{"hidden_size": 256, "num_key_value_heads": 2, "head_dim": 128, "positions": "alibi", "init_std_down": 0.00359, "lr_mult_qkv": 0.4, "beta1": 0.93, "decay_shape": "linear", "max_seq_len": 128, "dataset": "wikipedia_en"}
Each number is 500 + 50 x the weight over its row's rms, rounded and kept within 0 to 999. Layers, rows and columns count from 0. Numbers have three digits each. The size before them is the row's rms in percent of the matrix's.

# up: layer 4 MLP up, 512x256, rms 0.0731, rows 369-393, columns 0-127
# down: layer 4 MLP down (transposed), 512x256, rms 0.0488, rows 369-392, columns 0-127
up369 095:443510525490513412530601508541463479609556554519489529461493471429441529504483446484510495478482435553400570504430477480491454513485414570477412523486549536422477424478528515543471518548579480511581511568468465526391561619582537515539593490470456492592594575464510557505473494494524486486498569493450524460462517523556497561413484470557504457430468498539500492456474556611457399397502
down369 098:532504527502524565501485475427501510320587481423430509489521557599448512493471515521512495582529402461455410516542494445479538467468538515530552591495481502582482515565437510493512370513392453433437467484518501464638496421505540446522448446481572525489510440552484476544555533580498430444493501509497565415487523415495468442497422438398431524523516554509545534546524512439476547533498
up370 100:477570465460569560463397507468413577490524461439595503508473447531493481510425528531576424488487531469513459511575461422502445578430567457513490536522443550531530573564446519439529532446480598508442515419497520474560560482461454576567575515484521547414505528455497518453413449462388487463515513440564437499479566545471526510531454540491448527522516466538589528606513552488580553459503
down370 097:408526522442454405476560495598520538538549547504480505529562424461499518526469498605587483438394447464475521585453542565552496573433472521483527455487554508478543497527492553589455506562495506493497605534628502524544511549529476432494429513500503438561466523396498477512466393489478484546518488567501571569472522501587553485465519453481455499493431520426470465537501485449514447476559
up371 114:523429500478515529556506606492420603470559505528490437422507432499468525554420551503510527585481542420512408542509548517487506580484521435411421495546492456532508463577394520416493590474539501433546403466473466507458443533480527613633442508446590473450548489474503501499492478503530560516469482478502570557403531480494506562426497559461441538511581371506460503502404526536520407566608
down371 110:519490576473479520546520573425448506532484459434574521456426540607479475465594526539435509443549456540488458533548482604493550519479493441492516503554478452503545531494516442530541500434532495481453417378536486604462536603500458440501514605573482501454442519550598501548503506561522480507568470480486435565518469445433496576549485453553505501421542530449460425541408520512596416482492
up372 102:517501586426402461569463537501424473388563450521409602546485530535480547520564508458417490518514472518525438487575452502505511434567572568400366495516515549514562537438464580483442616499540496532577585434464478535470508482495452449498575458500553455465453557532551486435504555475572552556513510492480486494583503552508542466546515600522562434491465445531579474506478542515535437526441
down372 099:562527592492420582504487512434545491519485498478527445463493496433501562464543547437525522443449515418427498477527568450457512520350440488550460512362445478554483501477452430409598568547439528650555543476396486592515554496522564541527550494501542437538590499378500453509470522600527586447520564439491543517472544510539425471470519538475465497574451450604438497460511478536458450508448
up373 102:470549525462412447455496458439539495503544510482521486517446521478541625482486479519485499525458557544429502581510535575484547486560492507555538588462625509480557546585425479444408480476441563452407433493510505518477495440458506617572517522512563472509561536625451499540406494488490596480499430476434558513483381486476593482466578465522553457524513626476509489541488513432485482530436
down373 110:551526478544563527444496519454401544450546467556537455516494419451413509573437536537540602516480523562492540444387574469390495477449655478488405488454431491517488485453531474478553543446500579543495403490435460490446487479467454580568461459502566481479518454510460480542564453533516634568461505457474427549522515514504506508472553497514537526447518571554549544525371522438540442510445
up374 106:471544437492469474504472554442497481424446466377506467549471420479589507439460463526508571453440620511473608517455506528500517454551506571497505572483514567451525538456488486516544549475504538449509546511519509465533440482589513557360455549490516502528504503505500577550476466473459426474489470496461431558546461550548388516490505518495577550476504380488487591518450407398561504418534
down374 099:421516503406583431517576488522599515442553525550417484478461500548545510398585520560409459627522496510465659482451506431528491506501579436510544516414433569508532529501560491521516590506513476442531519522608580504554415520501545469404500453501426518449517422567522492594504491485509470426418497565495478479463453476610416496488610530558532559524498452462481517530464511531510555527495
up375 108:597486538457532553560534561484540467387593487483464519454434477495452540560456508511555510604518567560554530391509529575429472418459467538512517539504602480532498612516473446497483495494525525423459490535481489540478490458418491531559454637557422468548451562529443480565507486489436547545427525511566420445451471436540594507492438510455506454465455390463539456662445491480495492411565
down375 115:444450464503512501477507567491568402497533516529508475476475436479490429541392544530450403497526521605517532431467562627523553474477427401451603413568558524486544555469486482416483396578436446493471661513463454478477507462485543463484570532549478515512551520490554605541535526466478444491520479496503582494440492416523499468556483555460396421534524480497391556524439514602532457591502
up376 096:526480542596496542557571572523533439617430484513567437486453477443523525450416512497567497503520480536459446483527469454588551558364559585436384478488575408469489500501434572505562419433598405539504443461515515501459418560466455545394552520357511501517505590446501473620496560578555476466539550536456477449531472579541508451502561474475594500430527517440496559493516467415441418544406
down376 092:457438501470527523436371527469493489358490471592424576563485515509454502612524466509457492464429562539586533490511511497504528479536435445654536542482518538549495402485534535463534564628492517512417453517492488391518522459415496460592440456549468441508544478559552428477492489463533424549459513421476515497480461466393482498518448508499440435555502508520483469464518542515493488470545
up377 093:401446557561459569551448416487548533543453561500579504453432519468453490396525492519559543497493494523513491521556455420354471552583455486514438566528507540483557452463455542468520504532510550599468470486447483549469491473506503522557464618504524459476546468505460591579534517466495491494547467531373561588458453527542469459495518471522481483466463460520534532474468410512529532515395
down377 104:504615499529500511532556539497474517486376525474540434552475441522480492536492453488451519540449477544535528399556557494430492473469535428506505479513476436495314413524432457609459587448469549437482455514533564451532526479466533470508545505546384557519512455472510522456451550478543458439453543523509392416504566453491452529494487553536483581526475588489438545469473539566555516420511
up378 105:505438490477579465507571478521619448513563482476478563479480452480535417452401538516498533579520452453555489458606512499565431476522535533456496482498431554463478486546488517510565568422532441494538528435519502458469545441475469446527332477545409505381551567513419497558384516508551560573534508513401521485513414477446521553460443548516497474477525468572467476485490559451524579501489
down378 101:476645447533514489537544545495385505468372510545504520500448432496464434587463449480436364543444469586519413551559519512451399443508537517477531439476500431478447534452502591503503515496497517542411508602478458538618441488550582562401574428484500531484462426491456506520494574558553490551605581539458480556582518440497490496484535532539569455527543513518499445458508489503564570419529
up379 097:542468473524479392488462379441524504552531516593424477515588516503490566513545585563428498501503550527462545447490541500357503572447448399517530499475487526513561488482464514506503554459458537523505533412443493525439597616487441555521463504431556559450560434562500450507505486522509512438488435493509484543529517486477441512511542545473574457568475549537513573510488540443546459443442
down379 109:463471414515592490463529599480515546502512474530406446478543445494540510503490469494530444519538526523532513538465471491442483466506545475460467428521488521497389487488506491407466480533590426593462431536573479391515506500450541494637482532527500502445474574483562484481510480449439487497532419458490494491580448450449517491489450542500451463485510482565482502429498443622434499492487
up380 094:509441482454423462447452527496572428547547466481472483465499435515509569428447524524504458400551416513519505552502447449531550509626574536594547443503523564382428481493463540371539465449577603498511493571492548450560564344495394552520556499490541469481499446448408611593489529482587532476506518499569474464509418469504542506461493465546456475443571426551466524469490578599453462527495
down380 099:511498550559501401431465484561469475501467553528543512590529536500518538549453510597523519500462549461513587606543399518558440546450471497431497602430537509607533426546504478594592474600533412546475528521450417522574521515374524537491465513557461497468465550532459511481463471446349522484511479462487493521562460450471473456514457531534515548494486451508561512516495431600539366427455
up381 087:483525562567532476532499525480520444460535466529485550508501519463469541488398439572476537364481554482575542445473511472580480508433460503486478469545473454471516475576520507544432488489501567455554489431546502468467427468535515517475468481566491423452523506604558432458464495470534533545554592448415455523507530550490510590491419476485504568515488484489483558432509382458428429392442
down381 090:595449451471497521521521534533489462491501552482485457556517543465544567460572532518478502499492451484596497414441453505503635540485503515494432558523629514450502454512460626599510468362523550511443442536424525514478498582464526492463528563486497450434566459511549550512481428497531429547516513591476416472425558433483416543425501566536540574467464500524508576511376423450468456501551
up382 100:399504561446471541424564552514467480505493438543517469411454495599406521595601534460477550477536470494471457509486489453442466481465447474531425511485484536540479469555412534476590451553518517495426460566525534489486480581604402503528488504433528557569571522492558576481540522434451509562488450604478501538501447455520488501476430584636515506438515500494573500491472510502479503450506
down382 106:442561462555464565583477478437504605328524427537492459435496487457439461510534498448446477472542473483531553570446495423469502420503446477499549458522485461496482375490543562485537485559463425560505580508464540488505517491343444474533463529531493513522439575491574406474603531467477580432433609414451503495526523456507460537490557456504580583511515449544549405492588570479534508541570
up383 127:519450355502464411539487527497526523451450550571524443532557476446476457628510502464389394551488539480539504450558527594560491524520574552429494480586445507515516428510553489478494575517479397403526514582431453477558540509410526485487460521454501548517470524488462499578524461480465550461561522545477530633461500490428504518522477559460577497469568460487532481540505576521556490459468
down383 115:510501379541483501562497559492540479413452576548490469513484429475423478528444520479456449573483467485543531491481544437527471502521607496538518501594469406458544572528450509514465486537456436499485520536587516464492409471509478514446508437519539531499494467541505544546553556542560542471499509475490572573494528508536510511473523482477509439471603465437448536566579514487547503456494
up384 095:447531469568574495562436499509458444492430566510505520606493511484479531517529490477504540562555556505573490509540495428540433599503533449481497470530468378460406490486504413458523590388526531513500454516384456526596567457532488573490524468498529472566485425495443584497485494461473545544555523475505496521408516545453526547480545580529472469513535505485546492543505475481392539460454
down384 095:513494512503436465489594483456528491572493570443527439429439466507480539516534504526449522482451490439470558479549471615708547534479469478549438501496515516535454441597508478507500519583506457418514555513476514449484486516545501449467500488441497519408480550584507450583516396532539418537489562505412523522500448561548530456512523445469515478459395494479472489574528640564579492391532
up385 093:409501507545555480484554587577461472488500498482523502525529446539466531471448408519621573438510446461478549526523505468446471483505376509509472501537612515469549547484456407517409561454626503507484452531512505451500471497494552475608520501447509447475510498483397526429436577520512554521516506426559453482453432478394495549480476458515471546544515559477506538481527571501468517419529
down385 098:596513390487532538576539569505523515488409499513487529404526513537509529508390436518407539519574430415485554467496556477567523569530577466461460544437448495476540535541468484526539537537445515497502547513497552474410523633464529534433551480516514513408575498528527508539555475467464450492442496572325444383571503535574604488526590410486490453561489582439524457392486535518494497489540
up386 089:538512467518510460544516421504508468470462490451507535543526481436500514491541524510544473497484416549468560434472539461554514479520579466444500445527565522441599525572466605451514441539533436564533515492485457466515515384462438478574557539410463493463515419558490460444523477527583465473514428459542461520460533523512519489486626564507447408558515493577488463441497513523519507417548
down386 092:553533515485501447473514576487479561457479508512547445457562506570449450451508610491493528454451599517509469573521534490460504467480499380574431518583424498508440535472447516506479481403453447466490409512461552546454468496517484489488486482512499520492549539530386467527563562436472536444483502433521410511537534565570525518516539502480571510492439475555527586482616517469484399498583
up387 100:472488584558499451582477514503494561452469532553360572551398477591588501500454477514491582496559515568527537514530494468480443534491514472532468514552495374538404515473439487372464451480524474508594540489480539570493401488438460494382466468492479513554498451482584517568469539415597504509509459535540601538442374483448548457484501543502477474628451568525598518490507471453441436520552
down387 101:421450517506495428444493558429512461568503496553520505596382496484459546473422551517583540488510497471464452575524552563490450484481477497514496424456519426462504488517564411517457515465511553553428483556485491472529512497497444481616538536488379443559543478557446469490463561532536470594582430391497514431437496495526560517433476541527484583445464525470499568497526509533565426589467
up388 102:539522473448457498475439415478458438550496515521499526534496473503512537545532570501513466538570568487537453462437612424509520571457434441520552485555447569497515530545507442505544508528569482495521475524566555513414513531545474525595538414645467474575391535504474510463442400555613618577475441510419488437464379520567357536512485532477561489406528508437473565419525508471422498479475
down388 100:555494295512548527500464480562538512502553547524471569542490482406531494544512478477525523539474524517494397446497478457513486496542436479464486468492523609499502522529454511488426500433552422541488497529528400424464504529510445542436455451442449477533549526466548473500549507497493492458445520571426453490487563579453553532484489500558497556469537510576468490520578568535463373484492
up389 091:438572590550445474439533550488510455561530407466451556474487482570405595484417525424502470477538501515473529399443451507474469591497557481480508478542555510541534443524481534521430557513558544447539497521560495504499555489570478436515498424532498462572490592513477486511461564567549535405410542494433613428550482450618507480505467519383562512498546554512590474511448486538583574521432
down389 096:522450503441550545494497510438556536509460583499516485538503546483581485510499500432445428555442474476516535534486525496624479531425572493427514502521551562409523481452534555548480546512513477480528459503493550569488520508524604465421520500568516497464483526512467551624537532563459503398509506500536444562536473488486501413485532483527456491569545558572526493535540424580440451499479
up390 100:487533527572455514485444521465459488467527500576429547452461525476551468513531498560526515487506560382480489501510480487487507528478526461479439499506532513511553463471544480406585542497466484502536492449600510551528358477509485425513551503452483564473538478602555489484527482435507559457470427560513502536575441457559474549425451438506498559544541470549481571439396517446483467421530
down390 100:539530524570509511529545486537482489434534520570478468472448456464563505556468450369621479562449402509492493561493486609451557453465526525507503511495515468545469532538487591523500513509459490507535508566482546471441537537506485488519535504555602475562532487474610497474504398493499488464509414537431440483469512403481497434533595514487570429550455480491403449587481636447478498481442
up391 093:559555565593459413467516543454461506472566545493482477492435508479472554592570561512415468461527505495485515527626520456624512557557541460482430458445564504514549542532475486484454552574426467471573459435539479518525516503436482494458511472493377527565440529528433522490529524462528437437511546522536564530451439527433459555583510483521416522526393578523557562463573460514503540544513
down391 102:485436481449533460585462568499448523488485451542477508510492450502474573447497480542567526484578488465531490432487491555480542558429355498509509510473522550506465475564525528536524502440574545498521464420562487535502462504525536422531504471484510526442519430491478441489509460511445588567467464536574472405601480480517521542333420550431542454556489453480509480494456551520456509402571
up392 098:563461347518513401441486478575548563532562395508588447461500401470454532499597557467472544540562513528570545593565452491487458595532618458542468477536503522474520432567537495474493510540508551486593452527429400507547414415573541500524443459423578427534497457474424600475513548410491549546500506455475502603500480452541420504483476501480491495372452425497601567494447500440556526554485
down392 100:510545507575510527496483562510486474454453560472497452530487486510472564524537520504575530433456498454521590570409509505550542443516451548496507579568547416537467657539512464382377518537562549421534529422463422446508494512452493441457423563474513493466487464382499420478503523538495478444508393398481555473584482507465371449443570575540554474609489534537497470477474498533452493434519
up393 093:482467464487490507455600521582444532470479503469425446509430569511545522433457599514581453610501588442454403581552590556504521511490581397508561398519541467501465407562462530505449455552576505539555496484524589501497392474554561501492482505573535424467534476598573549556500530448494450499495492452439530514564443527515493592487468580501519578442443432534570537551496513588519468551481